python train.py --n_kv_head=18 --bias="none" --grad_clip=1.0 --batch_tokens=131072
Each number is 500 + 50 x the weight over the matrix's rms, rounded and kept within 0 to 999. Layers, rows and columns count from 0. Numbers have three digits each.

# down: layer 2 MLP down (transposed), 2048x768, rms 0.0249, rows 771-837, columns 64-127
# gate: layer 2 MLP gate, 2048x768, rms 0.0267, rows 772-838, columns 64-127
# up: layer 2 MLP up, 2048x768, rms 0.0256, rows 772-837, columns 64-127
down771:493514561452460520495467478484564516550564443583498414442498471450442509422505537516443525475497487489486623563411512510530384447527612643530498517617533476518513495482610536503477465421521498
gate772:564473482429495508486461492506495646572480516545454475582549480432482500474519478561407459568514479540480499506499439449549479516463558513610578375502465433497434482524509602456445457496539499
up772:415510474424537541524478456602463539531530508519518416511463511541461594438546451500525456502465492553531480522454468434524404448552651592435517470543542462487521449413540617523439505538519452
down772:500525487436516532490481623562584475500566540474532444509508533507622556490481477528539540431502423534477494386397526525444571486483462521573557438455511470459484529485523463497564453472410453
gate773:416588618517476546485471417494421493471468492494532588494503487393557532464570611491465468588498594511506393402440573562513443549476553459474466534462454491515551453517498490601575568472486560
up773:479552552468536554589512403504426489522492483540521498505535536557477427537490487530513524456514540578566445541514533487556520564429543486427542456359473476510515428536483531441532496487507522
down773:462481449436555428469490525507459427516538541527485543603506515472481596491463488499545548486416446459516445563527406544534547513494512522571470509454623521459589397427493430448471486512511537
gate774:574530479511510464505541530558525543452487499521500503540472509520517473479506543466520482563490516533474556544501485576478540470458467503593453547494491536504510429596539439399418548485545401
up774:588558473552543509561531434524522520503536548391451574510439500495544411504433557520503468493613525372491514569533509519517508456483469471531484510554522504498484587532554506493478462449558496
down774:502560511530516589510515552579464479532473619488490461533538448481458518482519425457595469416485572507535558508512617603399504511446487494546538465544544464442553487460441507487476478448477463
gate775:598468409503495461539503539473505561560529523449501538576546535539496580555521561558559467486532540567470514437471522457493464517499584500550523392595517560520595459538549445521534504592514565
up775:500520509564478492446519461574509513488468518500565495548474532502564545495505481471542499504500506405508527445456471468497610476426446464526544517454542554481511509482519544582541509564580514
down775:508623551545522521566456481495627516495497555472490454364556519544611450491467516500485521434535461473443613425592546471443497455479552528529413530520470458481478465491528533497501409438524528
gate776:524435496505586439483494569473418463423440414546504393467554542495458488592507485496443540533523498474451569418506470515544460570434520516397504454473487524528513531490588499470529503500563421
up776:542540506558521532469456532521435540476517437527524543546582554567501515580551417527479455385470594579382490536466453493485502521505502442458453516523466471506441501398583491578582417491548507
down776:533559478506509461436454428422492496502607475459477581492577374524501510530456527553536558512534480498508466592589506519363458550506565518444489535446502485543586519526588577519527465529466486
gate777:534497463553567476512422515520476536556472497461490440634514505375420467518467547458378439478461505455567507518391507449452523456497621477546577502422500579487560535502469528501481630583471551
up777:516480476554430490439518451622518601400492507617369597392505461483520445359487455584516447398355467546500537449476476661500419401509477456555501598495437421478468552475423521489510436529507431
down777:421464527530474531525567475525552506436378489517561535498473452474499458447539502521504452522511389527492521483534551478543406534554453488554506529453502523501458519392452524533437596400594507
gate778:584514447506502532372513572511519520551462512547543490497412413511479526456547572642564434402509390433520552506573542567465631503484571416559555439502544447436566580532450435465439579469500551
up778:536504519416560464525558421545514448517512542470500565525530484604545401496426457509518488406471470357555580523382516500450502464503481575471511460478460590467557560518520431535406533447605505
down778:485485418529458538609491531503444459360464379520468436469562452519520460470481504459548441480477531496529450427490431518483527519618476387421409428501450458524449508550534510602529467483510484
gate779:476482619414497495432468490548450419471442470483509425563435533483493502506564454467510535469474514536439603397503598526464562548522482514472440564476558488401458460491506498491469498547583438
up779:513522676561492447507503628507518631355494484542457416489634487457551463436521438579464498482566441475530530511455479435539524497588488437526439449515507666513566468524505481415502561527519530
down779:553577587522527496595492510444518472464445484535443582388403486404443404512617531524472434553581385573522556433469451503519466513546496538513459466520465475531531547408613485489453413484430512
gate780:400385517534498416584503502403501438423470429606557484442477493527427587500443478415449529530498484430567567530525528517528435502434507523474501483509463531553507370470450536471414459443453488
up780:478402470454535389531438493469421485443507534559564462514472477485478586421490493566575489410434499438509512409483427438472463501472503528610576500504479397487565499468451575468384527473558482
down780:467508567510527510470445399447467462487546488495489526479544541431504498484539527546512491514495532445526517585453538495398551559487513463438457419555490459568452534530556511541499508494476476
gate781:470562496444519530431510427563488524515470394576520505495546495431463441677573501482435490495480429438436486523486571428554484533436542484369468516503418481505510539532461477517407410594577498
up781:509504350543404487506547587555511475536476470492516535596519496579520530465473524543493582546503551444587503467595505502527416480495480418519500618600532470591595520518467507448550500432494461
down781:452543445478593466465593600499573406445530452475507460595496500484469478452471554572465458585392477370533450559484578434473455511589449434481536440474495481488534482552571527483483566481394458
gate782:443445412450461593549531542518521505585567450562587350437541508514428618492480398464509466509427551485423466478489502523494433491434520459549616520479423549522470448440489486574490394522453510
up782:476532463497475546498524525516516516524487486502584521470512496513510533495513466506633595535518647483428548546416550539549401410432519409526549469536473486533542527509485433507565510480387521
down782:591528498542489459529506515511484561527617490467469469506508409493501544442548410573515468535480528435517555593544554569530496574515397436498459422535561462492437588451500526531483400556552492
gate783:472461499397452492474492391474494449481457460506602484542513460529507519547568529547491465597549590462515495497445553482521425480498503518542508469563557539512499512438518550507617409535529487
up783:386463550570526465442474490506558504463539390446491537425533463479485515481580521491523604383493491442526506521485426609540581471558559590432525593467466493436497535473619493555375537507447499
down783:548492411497492485509430457497466506503491442420578498512544615529517540489512546493552473500492481481465567419412441522406540534500544568548509494474475565517540563468505496422574510439546444
gate784:493618549456529511472574489510464583477513462438553467496540467533608460573459539521521447430534519466511533530534463451553478592613574527457540556557599474513452571505561517521509541503509408
up784:553489530586485461545452509497470461502536487456508437522520493469444511471590522462587468625505422490514486392450519457581437456488521553509494477503546522601557560503491518455426542552505480
down784:428592591599467536500539489465476414454453520460432459417453548410591461466513471475484587479546494482486588483495528395574457515419529551395550446540495497592494522561561516490517538473567512
gate785:479588436618531503437582447456532525445505544468535458598609524418517559526521558579458463499464506421588486460444475371461458501516505457507532534450459520531517478533486498515629464593475557
up785:415465485511518529439368547502574449495457465560527504503463542461456489488372451436467484484302449433413479408486460565447484502474550515522559548513551408419579494460438371495475595515449481
down785:532484544551547546449479446482583552486546432537460524517485412430476469567458459488551451527502543411563431456500617526503533487520513481537510470510429488529566408521468593469470532511452482
gate786:621544561542520474486541530477522572450498567425429417449469553483517487422476514578489537517595512504486443463497513519598474567633507565459483452543611427492417602477550394491489542479471480
up786:537590397508489540567497436599412509470457592511418471495488499495490527446483484455507461468444454398554490515448437551600500500554482535454525575470506530413562458424525444506458434550536540
down786:459542500502462588505575481551549520503521521463403493488433458451448519469430480469470461571612514500478625459512543484496372551555497469455511605443511503468471555460503462476475455463481494
gate787:519490423542521463533518421539596474579404520482436421416451541539483516546375557478403526453476405477579504490544427579494443587565536427445522516541475445537424533475476420450481498588409579
up787:559494444513541516431454456366581508522442481488535531438463517456551429506464494556539514523336589559506546472558506500478561534516446480489444522479523448466487500431495457502460510400482435
down787:542415556510517529444475469465566503550519474559467470526495540616546544456556461451494486423446509447449483450609478539542510573577600409462477465509461492564510447604443460465548513479411440
gate788:444509586477507437492468481489430499382429414484481543544419532498482455482537412618524565536527509402475563558491506461538550558524476501504484563498523434477427479472530412514473529494639524
up788:496531646514528493571509385462507559544468425525518541443501418590572553454596522509517408509571429496538583528529485474448465486415553479544514533508503579563474527632618455476454505507475521
down788:489533513478498478468523424518464496459498457526577458489471457510495548394482472500404406486517323557497473595497448526491464559397544448537555435471476492504451549417482481474443572406548491
gate789:532492435505511585457456480522461517540558502478451560487358489494462522478490450493464456538509464449462521495477553511550500541557466529517467436455534482501502555503490504550523482521574533
up789:532495530517515501535605465478447476534532496501458486492470473478525508580553401504494536514590512469490527529538546476456580505537493492538393512468548534479561499492536517455512491451427450
down789:463591535530473367532580533498510483492444483434546443472545486500499509534494503496526423475520486475485459442495364508490531457367504435517491492573512484550546471518492467477541441598486439
gate790:494495587540497470454400452438575506576471443525416536483543486563441573518426368485469583512530443487513489568428538417472465512509457481568471429520531423555445516570473442470401406527535430
up790:532577520413492459488406460497518480574475510349446460488572531472517447483554424402438510531496477472518445429551465457454561461450606539529405458548534377543439488500545543540502437511521463
down790:452505435544516567504557420491550432520516471590496470538552491473558535489448469467509507563462472457500443539494526581468514427468578499567496514484451536524526493516489417490558502481459606
gate791:479457515558466592522504445481427565521456510504554432509485484488450642471531447495451558477501499489481520542445457435551446562523540525538453346500504535512454527590567496471545480479562484
up791:434499457387531488437433539542476457567479525518528419464470524431487644568466520474434473489524529443416409496376518508586518379566478551410562433498529512469554425611475453397501436520460526
down791:431434534498521496534425543533467477459483499564493498406448543444668507540523503554572500525382531506394607489428553562547493445486499524571476424441521421575468520526472586459524522505555550
gate792:452472468427468454450567520621439471421435463411540497576462519434455476446497468502493552441462421372498526499504468484422556612469605508474524549468526568504525626505502468523535502544558552
up792:524578618473439486508531455553478548551459592594471576567575482516531474555481579527469477546557378441491484597550432522465492467480512531445441513575528455487541534455461513488540550473469510
down792:484513480488556603569529478545493558456566472494427500493403545480512445462487483429551430516527474440526563570427569535535437510524559552526513549418510504411526427420467511536482463544520549
gate793:422421529521483517502482493547569486461534446442524483484478480533543574532503524631418497519539566485451567496434450485510395410556486506410471498533498572500455608380590575485558442471562490
up793:485451462543524603547456557527437464491522551589533489460494426505513568459507491528423493580406463424457482562545409439491458516496438524507490572546510485470503539430464402552433494564490560
down793:489477492577466576553502478481485523507486462457534556565485396519543504422521400428536437670459503493458442592458464483534549385534473562505498518476496475468527471468508528422524544459502528
gate794:466584493506484465506468534510493463500427527400351473565576476583518496589478467403513465473526540539442494467504536479554487471455528541425549524442557507542480505508525512597522517484527454
up794:514496525546535544589593562507549526587562549443504452514624514535463543497479519429510546553427507612616487605510513551450514463461613451518416468506474592537427425445504519559478482364503507
down794:511481508423575497452504475495566505489439507475500477438514454458608473444556533514576658546427446537409458481527465524519483514486548488480516585549460596506574479540559388543514541493560462
gate795:421489517469520459438518486518433541476459452488440595542526540435412589535572523559443452593529503512448566560527510503461572498521546411496527498433367400450491439620534439457554544487563427
up795:500532543437495612520545379450419517445481526490487424535539462498418446434489483487525471560464476539567484550455519430453442483574519430532428564506451441505462415468495494504544500414499575
down795:529539615539533541423529531449476537467510517437428524412537510520426491461434468469454488498629436434467434505459535462494453454489538521420504566517504578423556445453404524489510474475454514
gate796:496513482436510598390448476405378459442449483477567493499450481488496474458507471433506506444552517480435505434557514507484563414391429468484562515532454462407569667523472486525538516500456492
up796:453489508509459472476530528523540500511455524467467441525466452470513481496447625533444477467523504505447508585424514479477460508465510559485518528503519451525378428538501481492470474531466390
down796:416485509546594567542438428564474523535319546473444430532527531455382425555498607600458511413558487506475483558523517544441478486501596501516564457524505533524395516543454421608482543431571485
gate797:503506501469460456472438486537506532463492466430544449534526481462538579516471506455486487455538435520478446573490505447532493472450568436529463551528510428570439559514446453394454424484568459
up797:440549514539526475493548452491548484544484470489465546448590563501496513489435569482458468465535540447534509550501487538519450601494510414509499583532505569515439470594453499512599539593626545
down797:586500547478455486501501553469489481502504635481520512484540402510529474525506513503490444382489464524457545516466476431583592458465564500541459488527492504523463573523488472492559446537527462
gate798:401494518485495550444516475482461472450541430411430505544499514474546369578507483571375591491555562454533559511441504483451571464513515531422485490519515476600470510592441491503489560523488517
up798:523511485612516428468522595618557563482454513519477548494524550513480548462506534507596386469499470459513524459508552463495525539484471529448440495549506394428551495493507509566498511498546560
down798:565449519451473503479568525473517395469448468519497564560576542510495456531483575482486498438484488431521503432483511599524411497483518432446579484510505461531472505475429457498521469520521413
gate799:559469538548489462553452522592466483528478537455584490605512485474441505611539467502547522460494537539531498493490539476478485527570524538484449428531492530573545528541556478451631480511488450
up799:535414585434454505426552494530547538453500482488391559471464525477516493366489420457484549623548470521420508517514508497507517470576405539515581557501530437511426500488438515523494480507521400
down799:527482468590541586401468532475580522551469563422515528514506524452467441517455519512532505398477422521498456418530534445490478447427506585493574571449491475482552504547490515527496471500406520
gate800:537509526448472576481468520535505565430434523541433523500614425423467527502496532499456601434529461514495567381477504521441433421510479522532568493529527476492513507495537473463434426449496522
up800:570482495508515437527492458543461480491473569487539460549449498494459483553500532490506496438524504584585459473580527495521472570451390441536519486543507519476416526468577435538471452560580469
down800:456454471572402542530487443434517546553479504538529479517552526464472628533528500400579505488628455475497498630545469564505500519469504522462510434443568400519513501497487579539525591485449441
gate801:544536509468480603452530484556445500553496486479455549527455529433438594569503572405471419493420416533500493487561525521592559514451511405393570538538532559419515542379522491601532476470562559
up801:530531479512574565473538357620517601502511515485499518460413538454476505554529475584402555505477491480445527587533448456525467482474472469451485581498552474473429483542484553447532509521460519
down801:522511479430589460493480502451594467504407406467492478504536523565521575467459475488467519569546454498509396505522456557434575497585565477533472517405511512467502574494491493468479525490537528
gate802:467465552496569523478528471518520569571471469501462413462529496448463553497504514497593468458516499517533479452415486475592441473462521598476554543449457457572538541456549479499461441466519470
up802:537550472419519378472471426519538482561576520569518464504462534551582527521497464526459502542555503499505406514571511517434503526502421472552504445512510520437555433496428463541492469445463498
down802:546437517468472448398460536474514450410449518486388502459483415512552596554477507456470520484536427451534456468496449549548531466413516463541509531395494576532503483531487490533449511533611449
gate803:486477490540525463436446468587509524562524504520474576458452524366555490439462548497434466579558529606549533489581542461384485466587424451520461426462504470584500488499490482487487469592506525
up803:421463505454490442501499544475597456524507506517507518476505557500458423572490540542496434524427605557518498587534530524531459589459559493483528501526537422455390441517504491460468529542474519
down803:594483495494545525435602448491481457555485542541452500512567486494467521489428444547446495480585474496485555489437496537491410508582579525524586561606473567457530455467465474494466500460459507
gate804:487495405481515566380434527514448444413471544410557394570541475506516450451481410455591453502479529493507518482503525482517500536518496578571498421472604540453463457505529434423472586518598582
up804:474521491438524484553475587510520523450491449588389448455561472491500431337561515473434505420437443496548370445470536514517400549517580570518427553517451497507475540430495432421536472434456470
down804:442571557518535512556532486560465472457502432488493441426530543600533475440464514489474512477471410451448480537414547514490525405430606510496477543549520510559603509524449541505541514492433584
gate805:595517640453534450467496460519519465469479496449531545440546495552433473466501510404530551433559414543460400528423462494455489454457453486488451424500442512528461434545427539590559575498529519
up805:459401514518521453501493432443519606456473516555474522423501520484453494460521540478477608481488539485560525510482469481472414522527495508563450426498468521521419521447592498462517500548555454
down805:510478522368380487543507518532603495463430490476436474507498597503492484477609499478474584530530508538548627469582493454578557535509516514553487538509429502564560495520537482543550497574422523
gate806:472458594508505469426511392392516471374463438467484451445481508415574463453470375443453503479508533378461460556504457573511464561438481552419507508501580485414392574589580508560428472466466396
up806:460529554531513461417378474523500563478459432482547542506440474515552541496522480471542472528521477394503480558535481503437492566556557512552490539548496545478482459436385551511454360585448413
down806:501459565568517474481463549520456503422619444504533573531443474492550600561459435374525498467484446441525560614519405628470533479489533448471421524554521500457491518454495576554409409498552455
gate807:479571469488537515521486527455436484432482445513541456526525574524477536459522561463486433562469444465480493505527542461445577556498517535497529483578505467454508452512529414580504567497451514
up807:510534545502473582519559453519522527481444520502439435540433533517495487477506524489474475489375387478461512500526433438435599442487477535471432482449439553528576563549557444528432533474450523
down807:565533503445504598502519517526532461619510542403522490497556453531485501503571525573494638493522498398477541457453564432486519528538558462447508436474496615484476583557491495420522498480475596
gate808:459506443544533451471511480515366428474482472532537469546473571458489513406418415547510534424509495542423450405418475535580486522471523555431541513526532445481573564524519468477384509588536447
up808:530539492594489429556451559509479470567472532474549482480484550567525554583513470535534541523468614395519515435504533497504536513529509507502476541501543435553535402538538526504550637539443520
down808:510502462452400552542450533578494467448411522507437536521504520498395524518526488503484518434486488534494472537515498635537489454491516526552451482481485524398520575395512521458503538452496498
gate809:484461550486486535437552530500479521456474462532517490506494467464461541457525489462507486513434475579464509444534545438368511435448490473504427437497525547482525474608513548558525487487508540
up809:495619574520494559482483545546478460489487498510485483547516568467581489545623433551570525507549512452482515537492525548538463465533486508481396487477380491472501465457480489484545516608513533
down809:508558503500492537427554494508488565536517477533575540395538542372531432490469579501503622471492476533461679458494464492396519450444529510546470408520583421570537482447483486430446406593465560
gate810:484516551386472448492497486330486459489488560454429500488499518527533470496485484556501480563529416527444601450452431484523508481574526454564566518502444571506527557385499523536494518486473469
up810:531509495552542477455474574558504437477546534507487550500483561448481507499486468418469492538475532466501523568450503538545499456419512469483433502514464506507542536500497515443567536537482524
down810:516582502496438455502452441491521485485359467456580497462553527488527510546473565545509505471443432484504512485455511423521446493486502500533563492449518525449448451528484489565459494387507496
gate811:389468562604449538446459471561503514439493371562389410538569538531525516492451597452518531516486449391466576449545404496444472517518469463500511538465567531434487620503534399497407542487467473
up811:508573408483510479477538520459487444493480411585565528548557418422527426475480434472520530403428558568509432556518509532476491551492434490548534530522471587519494421388583575536607448491502448
down811:539606405440372552488440528494476526514429452510541498373566511439510509579556451562510533460542360420446498490523411507531504616520422544464433465528436468503606450588538520483520491490502469
gate812:537502536518539489437505455548527664571476468441594484529505493446497537533564519591504504583470480499551475468511527548646553582548508442343497383481546494551539526525486461325589526529497549
up812:470491454438500498433503511463454594437541520395442553554532493531463440574485572542460467450500463537495527521528526469436408431545400508517459461480552456448542454502535535468467428571467503
down812:487500451396412510527449456536523519535483526513464527499563533458499518503517569482487486449499552471477508551529454376464563521544519427437534586446523527564541564426407446469562482580534589
gate813:481528481443488565439506584470560494566487414491526387459494587546502455422444581457519483511531547506506456514494459588446497513546603484565511505520463390450522513527509469551468462459537465
up813:484586428563477511455534503503573474499529496469460416554496552387493562463571492424446496413447451465509613515469431519489395404578522432476545499544467533464550434526441529540471453478586529
down813:561442461562504569491521460505446484525577547626386542531560436539396547555465497449503494479476518562488478589553512567426469441512430374476520590581656547495432512516530492520514490526561538
gate814:457529512500541462414523468518460427503507502529437379551420455435496479512463535556469378511423456417433560461507567565532512541369585534473443493448500540490469515497482423465529450491515510
up814:494576577403506532519614589563443559468504503512482502486436442463511450472431521461518471550461479419467571594570563597475521561440563470465498491445487472533491462517538448327444539540484605
down814:454511436524491447484510483488471475478536537452505486503535545490461538523539479473502598458471589528478466579510482566537488505462543518564489482546523548481499509558491469472492483512579546
gate815:545479474476492520487494497547448563482477453443492505547529506476529565534509497482484485526505482494440596527550461424445510475527457508532498438522461486493482557527438497525569496503571542
up815:616496547553520539572548515434573487542493404338429445493492524501492508385543502510508429476570444457527573447505535491478522469528475548480421445526545472554480510602536599644467530474450456
down815:477509490487373531492504519485502501492621468456494470487516440512552496488480427600455493461559450588487500541498559501528437430549461480514493431517491439557501604498478471532537572529498541
gate816:541525540585508432534461453483421597577481479446434567509525488487376499520481468607502458473569534442474503481415506401585520620566502503451493412498539502542487468534564423555560535548577524
up816:369587490613504457537487447525521547472492446512568491420443584470470467513485591411471477535440449517570514538542590562605513575482480450510416483516481426556435447437550479484510462503598512
down816:488513450492559460466538426462537453526550434457466518470535492548566495487330577488507502484483430524527463439562573446489577518429521478468499536482467523512498551487565604492480494489535417
gate817:431504496511476473551440589400438512551515512480468419471531562557412483591542483512548482416490429526497469528520483491448546502529468550507454507542447514470510473421484443460537542422473431
up817:511532537460466520497444457559477572620514497544461460501485523474556438483462471495518537525473481481478502538481444500554559541505506448458449555523439507509585555525473503492466564514540560
down817:549576487499475461600506413485521443564521520501543504539516471432513490493502420484468497460500505421529412496496547537552469508525504533452515454505549431415534491569515580506467486482532430
gate818:483535449444541590471473503453440585506514426417547482499506475484536480465491530496503645470596522481471592466533422494588469496543475491499528447563520440450510475473469501518504481603440497
up818:415535496468461503525530465479438424499469490456498561562427616553516482440556591553564548545477605517551566472550501541425567505455482515513503504445525510504451464477406449488480518583458485
down818:387567577546471422471495444520472417444532527526510474531538535520511457521509497539507553560402581429409523557529511464477532496498438541459462448427480471522518474520419442497530476508581436
gate819:528463533438437495513495473453494496368447491512453491590485557462511483584471476551520470429477436539479499463473471447570468498504498493466469546540408459538475627572583484503401560439531430
up819:515415581494474501430534527582494463594489421522500455539597460530412485450449510540508476522516574484514499633467494534443446478511431527537511514519520493441539587561510559482522535490574536
down819:498527619430569523406521512492551478458474450579612550543496476475627500550485492527501489605546484491517552483520559499533429440561500489438452473476551542597427520437577507522451499466514493
gate820:475447592505524550506552427535579474516475438479511491486437442408539493484498506510462604623542513502450537546585484488548599428461480543533451497522501491436479493484451494532437503512567610
up820:397519477591528464564512448524495476501523435521473597466468521550494484466593409434455378515556514438547551473547527477548492535492495388519512463508560504462481487576504526528456486455515504
down820:458546479504601539458488504494467430564489531502454457447505500466525504520496558462466483482473446470584600536492499545475566418450513514477528490565457525521531505406475497387535444524575495
gate821:568473520565518462530484513508539497482482465440495536484414532452513460502541472511447468437498522500406522580539576547514523488393485365522500534492525501501530521536525479576499525456449527
up821:494490620456460463488564384498512457473528498585542496521602483437500463507475518479494356595501509604464508578403513493468551593570551528515511540511532466524487541558474582482503470465618513
down821:451526535495468527520526527475558528406487535475510492503543479531491546498536562612484478452480472486465486448526469476543460549507479498473551475503528446517479439607542641455494527505572442
gate822:463522503515447499553492465546487524449451499505527549472445462383414531480555482517499489491469517470489435428362496513520579478489451517441534491526469513516504409450523398593534565410481507
up822:446516530511483576444580369566468508450543457601564453492537379428585567509554529484552475460547559425475403495467466515482520471398520431474535493486530462477570472541569472537469506440455489
down822:616519439486651517473429451550554560524531451596510513495470425442512526472513400513621473570442533477480564481455521399493446467530523634570559499486471481489496539574513484499430664457445443
gate823:399537557529495548502422549497510491526496506479493600468527468483383534500447520536576479593583549537559502495460471434554531482563431515443512507483493442523449517533421442412558496552514525
up823:604514582454516561503427481490562446481522445524509449437593548530442416535537497463462573476523420522548490423557553583481477491477471433450536524507474549459576499546462453596475628506594481
down823:498446459424427552512487520443430520433465488477420556491509440466465513482556516587474539558599480491440532408589565361595534477467541523471448484568554470504422482479499492464474508588497511
gate824:550490455492499433465518492559528601440478460536494465484492558405554558429488447546456478347530492507511580507506480474573434503492583579449457491498422482418519406544442511526546540446510482
up824:444529531397430481469389426515579415502546477513497442458438434519518489474480535412441483493455513466515501557483474640476494535486533528419539597490474481473483426506458540449483535473593519
down824:458472561504465455456456485510571462522496526520476570553491528410568433464468462500519540548520438560472483513508466519480469419462455436371440505512519506565573487483365493495452458429543479
gate825:565443468473488593504485543437452446513483528455526475555511476528482543421619487592475514455548425504461553419531457522543518490465450515536459469523406498519534437497391470468502520493435543
up825:563473518596486503505453486608527562591507533448473494559439507427511584491429509575552495497478554547394520427435412439605477514514438483585508525472490458498480539492526610531480503539449578
down825:470577572485472521544522467477482472563547519576558469546502482429486485487499547501483568510564492571574499482467501518440468442486364482422511541540586465519572529525421604444475495537521514
gate826:565376502551470472501510583491473538507509481447568441524531601419471545490460512560532579496566420512589479500498476519589481498550496444560466484432508623569472553480532523508511544573493449
up826:507564479522459561493439483429450536520462468455565453424476511522508516430478495428529489562527564506575500517443492496546547483468631404486462533501477501503534558478627519419482497480443418
down826:501394473480471499421509536461478542547627476491486449476564562586470541556406610500536553488547571486534472462522521488515494513476398529446474481457474641518470384567559477452471531443477503
gate827:515468579475521505505501536546425469352484592449559497530455503462436524510446512566396530500435457511506474564517458467463469647504516559403582421517557594492439487498517567465531452474574540
up827:461546555470466612507400586550496439451442486505508499481447447437473512497496527581446543507470394669476416537484556402621500623551447518547560510575495497559504466510590549495518467435452477
down827:502370439546453590523511474518500454562588528488522495497425548491488534487482485506591464618421550530491505469460478529449468456482458596513503520476534490463532489564428469532595589369513546
gate828:443483516423399516469547485591479504516478520533537423557571504439447539489500591509519524494561459473423539454433497485447471429516521437422526500558501588563525528486562489562533578484527521
up828:468492485488465437496458538519467529474506556479495519507527558620516511467469450487503530499440411493513479486567521513437516412455568544399566565564494502499519509493481475557490507535482515
down828:517507471456508509531491534525449470434558553479518430550537638507532582537488557522448537544477497433459573476505505462543424526519500504441523465491479508425518543523476501533633557483520503
gate829:436537563451528504412504517529419520505515423577572495503522500506566520502548573398452428536480385509556476574553459463526457457443499535516510460451559484413419564592483488495497476592546565
up829:453508490555474455445523512536494457496502497555503542515492510470465505574496511463431527441439464477447407424487497529472419529570495484532498555541507497485573421468588630515413522545536419
down829:497477515522563394567428533406445509589482568464546529547503425445535447525536500461529581475429451516572524478552550456516536554565492536475493449625471499506569494650567536644520562477612465
gate830:549488503609446592551508529551470509535438547445466402494461481458455558489525410485515490426513467562405523476488511469581486536540533490451494463530510467507497456468523532489574461577499549
up830:521508644536466452571468499565508420502523540513521473491511453529435510455517483496466558418586451519474536457490512453591526458443482530467476350514487448405544515507486523474496471516553483
down830:457494553492506451497490497504480464489552462532540455540496408485454560474480410467512631525541511474557410539520580464483463512506366560521478474433478529531521569443473569507474491571531532
gate831:459462498514574407443568507582591507558490440579572407422498465458424534591445525521489492570513501551530583533374500534405492409554542560460472496468502489492588460500556431495451516492501539
up831:522522499456475517495489506516497414469496494582574500534527488507450468554529476499471470473511468524518465507489550651527518493541520482419430540487396518535529449468440417487498474543393464
down831:524459494429555561481511529551492506459607463502511425483476430534444444525526469492566481502541395595498514503532548445527440564481435485517492547663464571553522454573553630463589461472474549
gate832:440461533530581512484624491464517500470451456449448406540483577457524550441471504537564434533560470539473632493479382429485507493518510488545519427418474440516513523481434472534467538493494609
up832:506482514563539477482436445441518474522562493449390517540589498574578497513431412451530551614536554443382477499416543526480448466470451555535499476585523597531542430580515570449616410544491419
down832:524458451490465437479464405453596532518422440576519497572572547471471570512428493403514537607424496541490360449501447533522535580444487438521474457557417486568542488439520584574509426542486432
gate833:514428467526537560536571505508565549473464472471622492426400469445561514441514448536573461443550453459479565478387536524505499459520386466536557510496483481449531484538530486556526488474536503
up833:473527459486537374573410472480512449503452424458533522476510495554463546472422437459456546592491516553453434483460495455522507439558507501484555490509511405506455445361568537500477475473474486
down833:493508471450604440494461540545553542505494517558447470487479497459465550520512479410508557522483550515495448456541488373482394457488442615389568345459539509583493386454477512497526490503418490
gate834:495477453547478539377589503491551472562505389541397451500440517370535464525540601441466492479554510556482466425535456458493498430581536546522522575475416459473500470462485497576587473534633593
up834:485474447413478523461392547490456460549499516599483530520397546453549490517446521424430522587502629392493472482536495418472562458423383485469488475542579579497477537466466523413444506556509469
down834:450476489448412455503525526440516508416466466480454470490437429525511544396410429425473384552487392501573415514475495542499504390541519506499465480518434525508462586476484532424497473542430504
gate835:452513505565558496523494356452567601546471422383492552507400389458453513472497506505479535370496511505502476541529506580678453477486525411522517533523490518414578482615589395528435508454413470
up835:497510567543494425532491446447530554554453502477542519499496504507543487560529567484483462515434573577458460532486472515597536531578469419512449495543429518501558337534572533509445453513417541
down835:398455479508578500439529519403497502515513576550484444611485502520429447487519393541487514470370478506537488519415483443566480557463479542417448505529434507503577502542591462431457561478535382
gate836:525487439522583505423533533520505459541446523527543510457463477377545514415523465506479525553498427473463581475473477472613475436499508471510506499482456490438423574447454485501519510552456446
up836:464485493523512478478460525578540507553547491444582568460536574590445540478526448394516371516474482421385512575396478433383435474429529423675439584444566460463462545441459448490462486549509610
down836:485486459536483560492529490494452569540496549580544439460503524473550493473517491453370503532595419516412438507557463539467516539585527472520484505555462466535545591461403479408466523570488518
gate837:455554494512494485502475576501479575487525456527549445454451434399418515522490475416446545503532538452496589466460491497575441527450499505482564563543470491525525587510494499535419568462514487
up837:535518520404518553563543473550414489544445427552463467557532575541536520486501433516457564485520503504509383508485472560518488463576512516582510483514620414472581474578486520357478469526475470
down837:344460504478415472540509438499500536470417436506572474522537482534553518546449408450507492384436510476514407518476491586540497573452555586545454503539489481454593485481548468448542478395516561
gate838:429532471428535497424483568485597535498460417377576463463556422464498463514474532522466454552603466394491478486444519607504407519488543457462498520479443475459540569610527543518521479483436448